Part of a small language model's weights.
Architecture: RMSNorm before each block, embeddings untied during training, normalized queries and keys, shifted keys, gated attention, value embeddings, hashed n-gram embeddings, a smear gate, short convolutions, an embedding shortcut, capped logits.
Training: a variant of Adam for these matrices, 429M tokens.
Each number is 200 + 40 x the weight over its row's rms, rounded and kept within 0 to 999. Layers, rows and columns count from 0. The size before them is the row's rms in percent of the matrix's.

# up: layer 6 MLP up, 2048x256, rms 0.0776, rows 1975-2027, columns 128-191
# down: layer 6 MLP down (transposed), 2048x256, rms 0.0716, rows 1975-2026, columns 128-191
up1975,102,184,164,201,209,169,217,208,180,263,227,172,160,187,72,123,172,273,142,231,158,159,194,190,203,205,146,215,141,171,239,174,177,241,197,166,131,252,280,254,221,167,190,186,195,194,224,166,118,144,163,164,224,192,228,134,174,161,200,173,192,168,184,275,191
down1975,105,192,215,173,236,228,159,95,216,189,168,209,268,189,265,188,159,166,188,242,200,130,206,178,173,192,169,134,204,245,189,215,171,212,154,111,153,200,207,205,198,225,186,202,159,163,245,161,110,208,178,147,205,174,180,269,258,140,159,250,196,192,235,206,212
up1976,119,136,267,212,240,145,168,175,191,152,207,241,164,178,199,218,236,210,258,202,240,284,215,166,203,160,193,143,251,266,164,156,201,211,167,192,264,153,176,257,154,241,182,181,151,228,173,215,210,110,212,132,306,176,173,204,209,87,214,178,260,186,190,236,268
down1976,114,192,229,266,173,175,181,281,141,214,204,198,214,145,204,161,199,183,186,196,237,159,217,161,212,167,203,201,218,246,138,173,188,279,257,247,132,258,174,146,213,229,220,251,218,167,164,197,183,224,221,234,224,228,265,204,214,193,215,259,216,218,191,234,150
up1977,106,214,300,243,237,219,192,208,159,210,145,205,154,248,190,200,153,164,169,167,225,141,173,154,265,208,196,216,202,223,202,217,204,203,209,165,207,249,179,214,165,247,155,182,239,171,198,231,225,181,185,201,278,201,154,242,228,214,197,208,288,263,213,232,235
down1977,106,188,235,246,175,285,161,207,186,233,285,254,221,231,209,214,100,169,190,235,194,80,257,190,199,171,285,235,219,165,177,246,244,233,190,227,169,137,212,236,183,248,165,189,222,181,184,180,249,191,196,144,219,279,105,158,163,227,208,235,151,194,211,221,206
up1978,106,167,241,183,232,125,157,226,161,166,184,218,168,224,113,155,202,192,174,212,186,162,104,159,249,127,179,195,194,266,206,219,209,195,223,224,225,130,211,299,207,197,156,195,123,258,210,204,183,185,141,218,228,221,190,193,219,113,184,174,230,174,179,178,249
down1978,107,224,149,170,174,142,231,219,235,248,161,215,128,222,166,114,164,257,195,130,141,257,199,187,224,283,220,240,238,252,247,213,208,261,251,120,162,163,183,237,246,205,199,176,209,174,252,161,209,219,225,188,173,288,184,180,234,172,211,213,179,196,248,200,158
up1979,106,179,204,163,210,216,146,154,226,121,210,223,255,190,193,172,113,190,165,246,160,260,259,148,197,181,115,275,208,188,222,222,207,226,170,213,209,175,163,223,121,151,123,168,150,212,185,164,195,190,162,212,213,178,232,186,249,194,233,126,160,246,202,167,260
down1979,109,131,216,238,179,194,232,143,194,167,215,221,205,192,164,198,164,163,251,200,255,314,200,204,154,175,185,174,224,228,184,187,189,151,303,177,209,277,215,226,168,189,251,162,215,187,245,251,212,221,273,297,165,221,160,175,162,181,151,274,239,158,218,172,152
up1980,102,214,143,224,250,205,153,112,238,107,216,210,237,202,227,196,180,245,162,162,207,159,249,232,245,170,219,198,276,164,212,239,182,138,145,234,178,134,241,186,199,217,173,176,214,159,281,227,209,221,132,124,227,215,170,113,259,225,212,236,177,185,204,228,181
down1980,097,187,186,157,217,194,143,192,213,206,235,218,250,224,190,285,167,189,145,217,160,172,177,229,303,178,175,207,223,111,166,208,236,182,118,195,155,223,194,133,209,201,225,191,120,161,234,152,221,239,213,197,224,230,189,206,166,198,211,240,134,162,220,245,245
up1981,101,197,235,179,229,167,165,201,156,67,214,210,218,196,145,191,173,258,154,202,161,223,217,217,238,247,183,201,199,202,167,173,193,124,213,142,229,147,156,248,160,181,160,210,218,153,230,270,192,183,141,177,275,229,217,190,207,219,287,138,252,232,191,185,117
down1981,099,228,196,73,178,210,268,220,168,291,260,254,192,169,167,173,182,218,111,138,236,160,210,226,161,285,192,189,188,205,195,136,254,196,177,159,277,202,173,252,227,216,175,232,228,174,286,214,183,195,240,151,276,208,189,174,203,261,227,214,239,252,181,213,104
up1982,097,176,264,166,176,128,166,217,136,180,201,206,267,364,181,141,179,208,195,221,181,201,206,174,257,262,225,180,206,180,200,230,174,162,230,255,234,196,200,169,202,180,218,145,178,160,230,227,136,137,210,191,203,202,259,204,228,207,257,94,193,106,114,147,204
down1982,104,143,204,159,209,186,162,304,274,200,200,263,221,229,272,135,176,161,188,152,189,126,225,181,221,194,145,241,213,145,160,216,230,179,243,176,164,185,161,222,224,195,192,244,227,259,166,183,212,88,211,266,262,236,252,157,208,181,227,195,182,243,172,157,215
up1983,115,228,189,142,275,190,65,150,224,132,151,121,164,196,226,242,170,214,217,208,180,311,175,198,222,211,237,224,221,225,187,154,160,201,206,148,221,133,151,200,145,215,177,235,189,145,209,139,194,159,213,163,153,165,181,204,166,171,256,206,184,209,203,188,167
down1983,116,212,170,169,218,176,174,218,156,178,244,107,143,178,187,234,232,192,256,234,249,242,261,244,167,200,165,40,145,181,208,114,181,162,184,210,165,193,192,215,219,169,227,201,161,273,211,224,276,208,167,221,175,181,235,203,132,195,199,188,195,187,121,235,208
up1984,106,195,201,238,212,169,96,247,194,168,154,195,266,230,228,165,209,177,183,196,181,191,233,164,234,213,199,234,244,213,179,228,193,160,194,208,211,166,179,170,207,222,204,134,202,190,207,204,181,180,222,211,141,174,227,250,256,210,224,132,146,170,177,189,178
down1984,103,153,226,259,125,196,166,261,184,160,239,161,243,200,173,211,155,197,195,197,128,246,227,215,214,190,198,235,289,223,190,198,218,200,242,86,229,197,252,174,243,210,211,226,258,169,141,227,222,263,255,178,223,225,240,262,279,229,114,189,224,211,261,190,197
up1985,103,223,257,242,216,187,162,176,125,197,178,154,234,197,218,201,224,255,244,166,223,202,203,173,245,186,177,173,150,193,197,197,206,150,101,234,254,183,179,172,174,200,188,178,186,193,159,173,270,180,120,227,299,209,162,199,157,151,208,150,226,195,201,204,243
down1985,100,151,252,191,219,197,188,206,194,217,264,188,145,173,226,210,202,214,222,141,201,224,185,182,241,195,198,188,190,161,257,162,168,243,197,166,236,220,232,156,175,217,158,160,244,261,185,214,256,200,194,182,198,211,171,259,217,161,227,225,163,212,173,121,252
up1986,095,118,217,217,200,105,123,183,257,198,222,212,222,253,131,104,226,203,177,129,156,245,201,192,198,255,183,171,256,171,250,163,189,170,203,215,214,242,184,203,192,144,222,216,232,148,228,173,250,212,186,172,284,155,172,202,248,255,284,209,222,225,209,159,176
down1986,098,184,224,232,207,163,245,271,157,321,215,130,157,243,253,172,255,137,217,184,136,224,160,231,254,224,235,152,206,202,210,252,234,164,183,206,240,288,212,243,277,174,156,232,242,241,194,244,251,207,245,268,218,230,164,203,228,242,237,163,227,247,237,158,190
up1987,102,146,155,220,240,227,85,186,226,82,133,218,169,189,230,237,192,260,139,227,158,224,193,244,244,146,180,221,202,210,168,142,198,234,209,149,228,189,163,297,131,197,192,201,221,220,211,211,124,173,150,179,215,81,181,195,219,163,163,207,215,155,161,217,194
down1987,107,134,123,298,209,176,246,209,147,242,175,184,136,194,181,172,243,228,254,187,203,186,264,160,197,227,157,213,208,158,164,227,184,236,208,196,204,184,161,231,170,174,274,182,184,231,179,247,235,155,162,152,208,178,276,156,229,208,114,266,222,118,139,226,202
up1988,109,227,230,132,238,169,160,234,177,177,211,158,239,270,189,138,234,195,186,266,222,181,215,245,246,227,177,162,158,194,207,155,170,204,179,381,143,157,145,163,138,189,201,145,211,173,186,246,241,184,201,197,213,125,196,189,179,216,184,164,184,103,189,177,160
down1988,113,212,281,176,157,194,219,140,215,200,247,242,259,216,240,217,206,177,182,221,201,179,229,140,276,166,155,292,156,211,191,213,171,244,189,112,111,166,221,240,188,191,154,194,219,127,150,158,183,263,204,271,178,208,196,160,229,136,193,233,192,233,270,214,232
up1989,118,213,203,138,197,209,154,186,164,128,183,150,170,238,212,208,216,199,264,190,201,182,208,172,198,153,212,221,199,288,196,143,217,147,250,200,201,197,186,200,144,207,200,212,216,213,166,237,187,228,183,175,207,167,228,202,264,220,168,198,192,229,215,262,131
down1989,107,214,182,173,198,225,215,137,241,223,230,204,117,180,214,153,161,197,207,178,218,180,201,202,175,183,199,215,205,221,168,198,217,228,178,254,81,183,158,181,234,246,230,222,182,210,230,176,215,147,193,176,152,194,186,197,265,214,191,233,219,183,173,277,185
up1990,099,155,212,196,172,168,151,178,178,148,302,161,216,222,202,126,173,222,208,149,149,254,172,175,236,166,237,268,196,213,165,151,124,207,199,227,146,246,114,281,132,262,179,190,203,140,205,179,193,205,132,194,203,208,269,248,231,218,168,244,202,203,147,184,198
down1990,098,214,235,161,209,212,265,166,175,250,229,83,123,247,230,246,222,211,156,205,207,254,194,163,276,276,200,153,212,202,241,216,208,152,200,157,162,96,286,229,178,146,237,205,158,208,145,256,199,179,178,193,186,149,246,227,202,126,192,199,180,238,166,199,208
up1991,101,216,184,203,284,279,154,179,116,135,199,221,185,226,228,147,178,153,258,189,167,196,174,243,200,176,176,179,191,203,172,156,196,218,162,221,201,173,243,276,203,261,270,241,176,182,195,274,220,220,193,188,197,158,170,283,192,159,136,257,190,206,129,266,226
down1991,110,151,223,197,227,135,182,218,207,243,180,239,123,143,213,209,188,210,176,183,287,206,231,171,238,178,193,236,145,139,198,160,163,229,200,160,109,168,114,81,205,174,210,185,184,213,228,152,171,147,182,158,237,143,216,208,193,279,230,214,120,211,151,195,272
up1992,106,159,183,197,191,239,137,195,107,199,172,188,155,176,209,218,256,240,272,201,167,195,156,198,211,170,225,140,242,263,200,228,133,144,226,221,225,150,152,197,182,227,184,149,203,150,171,181,274,171,217,150,231,141,197,188,246,190,198,194,227,196,152,237,214
down1992,113,164,137,239,253,92,255,140,193,188,214,259,195,211,164,204,203,232,212,184,163,193,183,194,194,181,168,183,188,243,155,225,258,255,173,248,166,200,117,139,162,225,211,169,270,205,118,199,163,184,207,179,237,244,154,202,216,208,215,194,218,193,176,179,225
up1993,099,113,217,232,198,123,250,187,208,180,199,241,242,177,166,231,240,260,209,212,191,235,135,231,209,178,180,196,182,191,147,217,190,124,155,203,241,157,130,217,157,181,232,145,196,216,192,183,275,179,146,218,143,157,238,180,220,205,162,180,209,179,167,187,164
down1993,102,170,220,169,184,206,200,217,226,183,167,140,162,137,183,262,149,268,199,203,145,257,194,211,225,201,249,180,243,255,222,175,234,206,217,198,210,247,230,176,198,199,237,207,231,259,165,185,285,216,243,156,229,196,210,204,248,305,169,206,178,246,215,235,182
up1994,098,182,231,147,309,203,178,177,227,152,162,114,172,221,248,183,188,219,204,255,200,201,228,173,227,228,199,191,164,232,170,120,212,213,149,216,201,279,247,186,175,189,161,156,239,227,186,143,194,213,225,191,188,148,291,230,248,145,186,174,241,211,204,255,228
down1994,098,186,214,167,268,262,194,188,165,240,177,175,247,222,224,251,189,146,215,141,202,175,216,202,226,190,210,220,193,201,140,192,233,212,260,226,176,256,211,217,226,210,201,180,216,217,265,222,277,165,246,205,219,195,234,208,202,179,193,240,179,115,264,186,133
up1995,105,106,237,152,222,197,180,231,232,181,198,162,179,220,218,180,214,189,197,203,213,206,218,154,171,184,244,184,174,231,75,207,187,109,161,200,125,206,200,187,167,223,191,203,197,151,278,259,175,226,223,193,183,151,238,182,314,280,174,186,154,216,168,291,227
down1995,113,192,202,239,182,179,210,127,230,224,175,114,255,157,261,258,215,143,222,182,181,119,242,187,195,241,237,167,185,203,198,219,173,173,173,227,232,233,252,152,204,172,201,205,195,197,214,177,306,191,165,207,119,132,192,192,267,219,155,127,156,163,240,247,186
up1996,110,203,199,209,221,197,216,185,237,195,240,224,237,229,174,142,259,199,243,212,190,203,207,141,197,196,226,179,197,285,140,260,171,164,183,237,151,163,168,188,223,114,152,180,140,177,153,192,227,204,216,195,256,181,204,153,254,161,184,244,184,174,277,280,252
down1996,111,186,166,157,182,186,197,182,124,158,215,214,228,159,152,255,155,182,236,225,187,238,232,207,202,225,264,153,173,229,266,200,197,200,293,138,236,163,162,99,166,232,189,187,200,147,193,247,186,244,223,232,160,188,165,155,254,165,193,230,176,221,213,242,134
up1997,091,235,147,124,150,231,203,216,246,183,208,182,282,236,155,200,206,329,207,167,154,134,168,259,215,171,175,140,217,178,200,246,239,212,131,207,200,153,199,244,166,138,242,150,197,170,192,236,167,199,204,200,200,159,179,225,210,169,240,112,207,174,197,220,224
down1997,094,175,204,114,188,173,164,292,222,234,183,139,206,227,176,244,188,162,237,174,205,207,224,207,202,256,228,204,220,126,208,238,262,219,241,229,231,201,172,91,199,201,193,227,151,202,221,193,227,207,249,150,248,171,175,225,175,239,185,165,133,186,174,162,176
up1998,108,138,290,187,196,150,153,177,172,162,200,135,222,198,163,207,181,254,136,266,239,207,212,211,228,198,241,173,257,215,203,181,145,197,228,203,176,191,193,181,204,251,212,136,99,220,214,189,247,175,250,188,194,222,178,188,195,147,269,187,248,210,169,212,211
down1998,112,218,216,193,216,177,153,244,264,182,167,184,159,196,189,254,262,217,150,181,164,187,136,263,161,209,206,251,179,217,219,192,239,213,208,217,223,204,236,248,239,276,231,208,221,177,180,176,221,168,242,217,198,217,164,216,172,170,283,171,220,229,159,219,190
up1999,102,217,251,35,204,208,257,169,167,152,194,176,222,281,133,219,177,135,204,166,212,170,219,153,234,185,203,142,202,181,183,176,119,153,234,291,243,197,186,196,226,188,176,203,162,231,181,206,201,108,176,155,190,209,217,143,206,256,258,207,233,212,201,141,179
down1999,107,173,173,218,167,190,180,246,214,193,263,131,167,207,180,138,250,221,248,142,225,232,193,195,164,160,214,261,215,217,201,184,164,243,139,225,282,188,114,154,227,202,66,214,226,151,187,134,215,177,196,261,167,211,206,207,158,175,211,242,178,219,240,155,151
up2000,101,190,186,225,255,230,310,210,199,137,179,127,167,243,251,179,173,326,197,188,193,204,222,214,187,176,144,211,245,297,192,230,153,144,152,218,229,166,199,218,151,198,171,219,191,204,171,198,206,145,188,180,202,140,172,191,324,206,225,205,301,243,232,246,187
down2000,090,186,123,180,166,183,133,225,223,196,162,223,218,207,182,177,192,193,228,287,259,151,187,234,280,196,171,162,201,225,188,230,195,171,248,197,260,157,182,265,219,232,174,182,234,233,188,252,192,227,265,163,123,191,240,228,206,300,201,249,217,154,224,282,231
up2001,101,169,228,224,217,190,206,223,196,201,198,196,258,250,196,191,139,188,160,178,184,202,261,149,179,208,199,215,233,203,178,115,103,134,134,225,88,258,196,265,260,168,207,175,186,102,181,135,200,190,191,169,167,218,235,197,187,219,222,267,185,198,252,200,220
down2001,099,192,138,184,177,186,203,212,282,125,221,215,151,210,145,227,252,165,274,255,261,172,152,210,188,220,194,171,187,235,179,259,254,199,81,170,220,216,178,178,192,80,227,209,196,247,267,201,191,158,189,220,172,193,200,256,266,213,205,213,223,156,192,236,233
up2002,098,175,177,135,185,189,129,222,171,183,182,201,199,236,199,227,186,106,192,217,121,210,212,153,200,194,225,189,246,249,215,201,158,177,238,267,216,195,198,238,159,172,228,180,232,134,251,202,225,157,241,156,200,148,251,212,263,180,250,214,232,192,176,252,232
down2002,101,219,205,176,169,217,165,221,221,226,265,187,239,164,161,207,175,231,194,237,185,144,126,232,155,194,145,253,242,200,100,235,251,206,179,106,150,184,166,223,241,171,236,132,213,291,125,155,197,235,190,259,230,221,208,209,224,184,272,224,176,134,183,199,237
up2003,100,165,281,195,183,157,225,190,179,137,150,115,245,162,225,198,209,215,80,181,210,177,247,192,206,156,165,179,176,229,147,203,181,150,260,181,146,206,176,205,223,256,199,124,220,233,188,188,265,196,217,195,242,174,210,195,284,212,316,195,246,229,151,229,208
down2003,103,212,175,265,181,124,271,209,165,170,134,188,189,163,235,155,197,262,220,207,191,168,206,225,174,175,246,231,207,101,221,173,264,215,134,178,225,227,214,228,215,209,248,179,224,194,176,233,201,256,185,209,167,207,151,293,196,196,144,209,193,220,172,180,327
up2004,102,135,242,170,220,199,220,241,140,212,161,162,239,208,240,193,210,244,204,247,184,203,212,156,202,223,176,271,172,178,217,256,140,220,146,185,170,139,187,195,182,196,155,258,207,165,259,243,207,209,88,224,230,227,250,201,200,138,236,201,221,191,147,186,278
down2004,106,212,169,191,260,126,242,211,197,228,186,162,153,243,227,183,155,193,316,191,228,272,148,217,217,197,257,166,228,248,214,169,214,194,227,301,280,228,250,188,227,127,182,185,252,187,252,194,127,169,187,152,190,111,177,169,226,224,96,208,125,178,166,256,193
up2005,103,149,204,210,161,141,197,225,207,117,141,203,181,244,237,258,202,204,215,156,223,244,232,204,189,193,206,222,221,213,139,160,190,134,189,171,159,228,185,159,160,173,175,185,225,146,174,180,275,124,201,187,184,98,219,226,206,242,151,188,286,247,156,263,193
down2005,111,142,229,185,226,222,207,139,171,241,222,135,205,204,202,256,194,215,171,225,194,147,211,236,206,204,184,218,150,204,240,211,222,172,225,166,108,141,180,177,328,274,153,138,212,161,204,248,232,173,156,208,105,184,216,227,154,215,167,128,205,222,207,203,203
up2006,100,201,284,128,232,195,162,201,140,151,151,179,207,241,172,224,253,200,202,197,245,203,158,131,318,158,213,149,160,188,160,146,116,150,174,228,133,208,190,176,116,176,222,111,207,178,224,190,228,209,159,202,213,242,217,172,148,156,164,166,217,204,196,214,231
down2006,103,145,219,185,180,173,211,172,270,251,177,171,207,192,220,195,174,192,182,178,196,183,228,286,212,245,218,255,248,144,201,169,183,226,164,223,184,141,163,191,193,146,158,185,167,157,291,274,179,181,176,186,227,211,175,152,193,292,237,269,134,187,189,206,133
up2007,118,180,237,156,190,226,169,202,192,182,170,136,175,198,231,217,179,206,188,187,238,221,221,224,180,166,178,250,173,203,146,149,184,215,248,253,137,164,183,162,175,201,161,223,115,236,280,248,173,223,162,168,208,200,202,241,197,208,207,213,288,258,194,189,226
down2007,114,171,170,167,226,123,204,216,231,126,173,297,194,257,162,166,168,190,272,220,173,175,213,222,210,158,161,218,214,262,287,196,114,192,236,187,235,196,239,176,257,271,224,169,205,224,237,162,209,249,189,201,211,130,182,156,255,256,212,188,178,155,119,233,193
up2008,103,161,234,188,148,225,214,184,194,87,221,235,170,237,169,199,166,225,280,266,213,234,205,202,207,226,173,206,170,184,173,209,203,197,247,191,147,163,165,183,112,158,252,198,186,114,266,227,179,238,207,170,160,185,286,227,214,166,219,186,213,166,276,118,184
down2008,099,208,120,190,188,225,221,182,208,172,99,220,164,245,202,166,163,211,180,204,267,204,232,168,165,256,144,217,152,273,228,237,166,233,246,218,193,168,158,207,244,244,217,236,173,239,145,241,116,189,206,258,248,258,241,190,128,178,254,186,174,173,193,158,246
up2009,122,137,277,205,193,195,131,144,193,209,255,227,154,269,220,199,173,209,239,202,135,200,187,239,232,215,198,253,183,241,136,197,207,188,213,177,247,212,119,170,187,174,176,210,152,223,233,179,256,224,232,154,246,147,223,268,273,213,300,180,228,167,174,198,208
down2009,110,224,188,158,237,191,200,218,250,182,170,176,149,257,175,208,242,121,213,293,146,242,256,231,228,166,133,208,149,183,202,256,174,190,238,243,251,181,177,173,202,148,167,266,227,211,234,184,210,225,231,255,193,277,200,251,191,188,153,176,168,237,208,237,240
up2010,094,163,189,200,207,112,155,206,156,235,257,123,200,212,219,244,228,210,141,202,144,244,208,193,204,212,200,210,161,197,146,163,204,234,254,154,142,184,208,205,173,208,226,164,214,245,179,179,194,164,240,224,194,258,190,168,208,144,194,190,210,179,232,164,195
down2010,101,189,236,165,228,165,119,201,184,212,165,247,223,257,257,159,251,180,167,257,271,334,222,188,197,252,176,221,200,185,193,248,188,179,184,128,191,183,147,285,121,183,216,222,276,264,187,249,150,205,227,245,110,187,186,256,158,165,152,258,222,186,175,245,198
up2011,109,138,247,205,243,238,206,198,203,184,246,172,198,241,172,216,150,206,140,226,226,251,127,223,212,183,181,247,265,284,221,241,189,180,232,214,218,235,191,259,114,144,215,190,222,234,154,247,205,201,154,182,211,169,154,204,203,229,192,163,231,219,157,232,203
down2011,106,203,212,210,205,184,226,200,167,213,184,221,277,159,167,186,225,184,196,135,216,179,158,117,180,196,210,167,226,163,147,173,209,170,158,178,218,191,175,206,237,167,141,117,220,242,205,162,188,192,250,159,175,212,225,228,231,260,189,235,241,160,226,302,201
up2012,063,127,233,161,231,180,147,162,155,168,243,208,321,247,195,203,198,205,203,233,165,222,170,222,234,158,166,211,212,294,162,154,143,180,194,216,191,214,196,230,181,249,203,161,150,170,179,200,236,165,168,151,205,122,205,181,200,135,172,120,240,220,127,227,184
down2012,059,315,157,205,186,181,193,219,188,171,192,170,236,186,136,285,129,245,210,183,221,128,93,177,249,180,116,187,207,210,199,145,240,159,223,160,175,179,237,212,239,183,167,238,229,283,291,274,156,252,187,192,194,216,212,198,240,255,190,218,206,205,218,281,192
up2013,110,216,224,169,176,283,222,181,174,179,245,151,217,250,246,259,161,246,78,161,183,203,212,199,246,224,155,269,257,210,177,197,213,219,190,227,224,121,169,262,198,224,140,163,182,163,181,145,250,208,148,204,205,210,230,199,210,209,221,240,204,209,120,166,208
down2013,111,209,200,124,117,198,236,164,132,167,121,154,160,229,179,175,197,161,163,194,156,222,181,171,233,159,210,215,166,239,177,151,172,135,268,180,129,234,223,147,180,204,247,219,150,166,267,253,235,226,193,117,241,161,131,236,186,92,183,190,202,238,210,234,176
up2014,092,227,188,224,213,274,192,178,201,149,126,245,213,240,244,262,192,179,201,248,260,216,193,183,261,197,243,224,252,185,178,203,163,121,167,185,155,219,151,237,152,202,322,203,216,148,173,171,259,169,106,184,161,219,213,186,222,194,228,166,106,254,143,166,203
down2014,093,166,179,215,192,202,181,146,169,192,183,185,174,221,234,200,210,180,290,230,259,154,220,197,162,235,140,200,110,243,182,189,167,193,226,231,227,251,227,210,193,205,166,149,184,238,230,156,207,160,139,188,166,191,144,259,289,179,294,190,233,166,240,160,223
up2015,098,176,256,205,208,197,162,134,178,189,197,119,161,196,195,191,262,275,202,301,203,177,163,224,267,192,211,237,186,252,148,173,183,149,198,220,128,200,261,278,159,223,130,244,151,230,219,169,148,183,87,167,221,236,327,279,188,204,274,187,229,127,198,206,139
down2015,102,256,195,277,239,237,190,261,140,203,130,156,205,268,165,159,219,158,193,192,222,133,204,176,166,203,187,238,234,213,187,215,272,188,161,212,196,208,223,178,218,163,185,264,134,250,134,189,221,233,220,244,203,204,235,200,198,212,279,185,183,158,223,180,229
up2016,107,217,233,148,189,223,193,79,201,156,192,196,188,196,161,175,215,232,227,236,153,147,256,140,200,241,146,99,217,217,94,136,212,200,228,138,226,162,128,213,183,122,156,177,203,212,193,239,162,125,214,175,244,195,184,197,220,272,163,189,181,182,162,228,151
down2016,108,198,220,200,222,202,154,219,235,251,159,199,197,186,217,282,185,210,100,118,252,139,245,173,210,202,139,233,203,171,163,143,132,252,219,199,200,236,200,228,246,233,159,155,166,162,163,253,211,201,214,255,191,184,180,239,154,210,213,239,218,195,153,229,188
up2017,107,226,297,213,261,187,103,196,142,211,187,207,264,233,303,236,98,226,193,237,219,249,231,158,205,239,150,248,196,219,212,191,208,200,197,271,188,222,220,190,157,167,206,125,146,131,140,207,217,174,180,135,253,117,190,196,276,168,279,148,202,190,224,155,276
down2017,100,211,213,184,260,263,205,210,231,231,209,218,157,224,175,189,210,88,242,189,237,227,198,238,162,191,159,226,234,195,184,225,206,154,209,187,223,219,137,159,291,169,178,147,223,178,271,267,156,171,175,201,185,185,157,199,196,236,225,279,245,194,131,196,226
up2018,107,217,209,214,205,208,173,208,144,106,268,195,201,180,177,230,193,165,202,179,179,212,198,193,234,187,220,233,218,162,236,99,187,164,264,173,132,155,135,230,179,209,223,176,144,182,238,153,146,213,202,203,202,186,218,216,148,138,177,196,203,128,126,185,208
down2018,115,146,248,198,203,195,221,173,122,155,215,167,208,234,207,222,213,196,93,212,216,213,195,108,220,170,205,206,205,118,140,199,189,221,166,237,237,203,175,209,212,268,187,189,103,169,227,163,187,125,196,185,229,169,178,248,219,219,286,255,220,210,132,216,150
up2019,100,204,156,121,216,269,208,134,229,136,216,243,178,225,165,238,203,151,247,227,255,171,217,179,208,134,208,152,177,231,115,253,138,181,139,220,273,240,172,187,213,241,238,192,147,199,178,250,167,195,185,208,177,153,264,225,163,229,190,173,276,233,111,282,167
down2019,104,181,238,199,195,200,158,269,212,150,159,252,241,206,190,173,155,168,170,169,181,156,202,182,172,178,156,152,206,183,263,155,205,242,178,200,177,154,234,170,293,204,161,185,200,273,160,226,197,181,181,181,262,155,193,187,169,223,240,256,159,200,148,194,242
up2020,106,210,192,221,156,181,152,151,165,203,189,173,189,257,218,163,241,217,165,190,203,199,152,177,200,223,231,300,210,229,206,184,210,187,189,260,205,221,167,235,179,184,149,174,229,149,138,157,187,221,207,213,238,173,214,172,252,174,131,187,191,253,202,214,209
down2020,103,195,205,198,140,162,175,162,213,257,184,201,220,194,188,150,266,249,269,201,172,216,208,267,154,212,192,205,182,207,192,194,157,161,240,112,163,208,205,226,186,137,311,194,241,198,235,210,239,243,201,268,230,164,127,212,160,259,162,145,201,132,224,136,207
up2021,092,156,217,154,164,205,149,189,230,130,174,242,229,214,141,161,212,209,156,183,249,263,200,201,277,125,232,230,214,220,166,122,186,161,190,212,202,151,132,225,191,192,189,170,135,186,200,186,181,206,193,176,213,155,185,245,191,144,283,174,221,175,155,190,231
down2021,092,215,197,224,275,160,254,184,190,169,136,238,172,143,206,231,246,202,144,169,256,227,119,211,220,173,175,182,143,208,186,189,239,184,225,198,135,204,134,218,222,150,210,257,184,239,272,146,224,200,211,252,179,101,217,240,206,78,278,196,230,199,191,188,196
up2022,062,166,282,161,225,212,232,183,165,164,189,205,255,315,243,180,157,243,180,245,190,234,163,109,225,150,218,203,182,232,199,152,169,200,158,212,153,179,184,228,139,194,217,129,141,149,188,252,192,157,187,125,220,165,271,197,194,181,229,131,221,187,173,211,177
down2022,054,229,209,203,182,223,196,216,168,238,237,222,246,201,162,178,204,286,196,247,194,205,214,171,202,164,242,256,253,203,192,159,228,242,161,163,259,166,139,123,219,225,225,166,191,156,234,249,200,194,171,236,261,187,131,252,212,232,214,175,151,207,210,178,237
up2023,106,123,267,177,227,212,191,191,234,175,145,151,268,263,170,135,196,248,266,252,130,188,226,189,183,216,187,198,217,230,263,127,200,188,174,246,165,191,121,157,247,213,250,176,169,151,262,183,209,179,147,176,203,161,223,178,204,210,197,219,231,144,126,210,99
down2023,104,152,248,214,193,204,190,214,211,138,220,192,263,155,177,186,232,286,242,170,238,203,149,264,215,163,208,193,169,173,166,245,166,186,184,213,264,102,213,230,256,279,215,235,220,162,180,174,205,188,173,202,229,202,303,249,218,202,202,182,152,220,194,233,223
up2024,070,159,221,133,236,203,165,166,187,164,193,199,235,240,242,182,185,210,150,208,164,259,166,156,257,174,235,232,208,236,185,166,202,151,188,223,162,189,181,270,161,256,207,158,168,145,168,180,226,142,155,191,230,175,195,198,238,144,179,162,252,236,150,191,153
down2024,058,302,184,181,190,162,206,191,240,184,194,200,217,191,214,187,182,186,258,227,226,160,248,143,209,228,224,204,174,168,263,309,215,143,184,227,220,180,238,276,291,289,185,215,210,207,249,146,181,186,204,244,196,221,194,153,222,243,193,187,243,204,208,244,155
up2025,099,193,157,114,191,118,216,213,207,174,209,228,170,218,173,202,216,191,205,188,135,248,212,125,180,184,250,140,311,278,117,165,205,153,157,207,248,177,132,286,69,235,144,214,210,129,176,200,160,219,184,154,199,174,229,186,157,186,188,175,351,240,216,214,209
down2025,100,225,220,185,239,230,197,160,224,163,244,157,209,197,240,136,188,227,190,235,210,250,170,193,150,187,201,189,148,201,116,159,226,183,222,239,202,207,53,246,185,189,124,180,160,223,159,174,280,216,220,204,200,186,204,249,238,165,203,239,143,221,171,146,183
up2026,111,150,214,197,184,190,112,173,148,235,125,232,149,232,199,203,155,224,222,192,153,173,258,254,206,212,180,233,195,193,178,175,127,220,145,208,236,200,173,194,238,182,225,260,150,196,217,224,160,205,157,233,231,232,229,231,202,211,215,210,229,223,170,212,197
down2026,112,184,155,214,271,147,161,150,147,211,144,178,165,149,169,288,185,210,211,203,209,289,204,233,189,190,181,245,235,214,182,184,150,174,225,243,182,256,212,203,247,206,217,233,238,120,143,176,153,249,200,238,122,193,221,256,207,217,163,238,213,169,232,267,197
up2027,100,202,223,228,312,210,212,209,142,282,189,174,199,175,134,145,211,244,84,206,229,130,179,189,231,246,229,251,141,114,225,216,161,143,202,192,159,107,215,249,157,236,215,195,222,158,172,247,235,239,107,152,270,205,220,220,182,228,218,213,166,220,128,175,156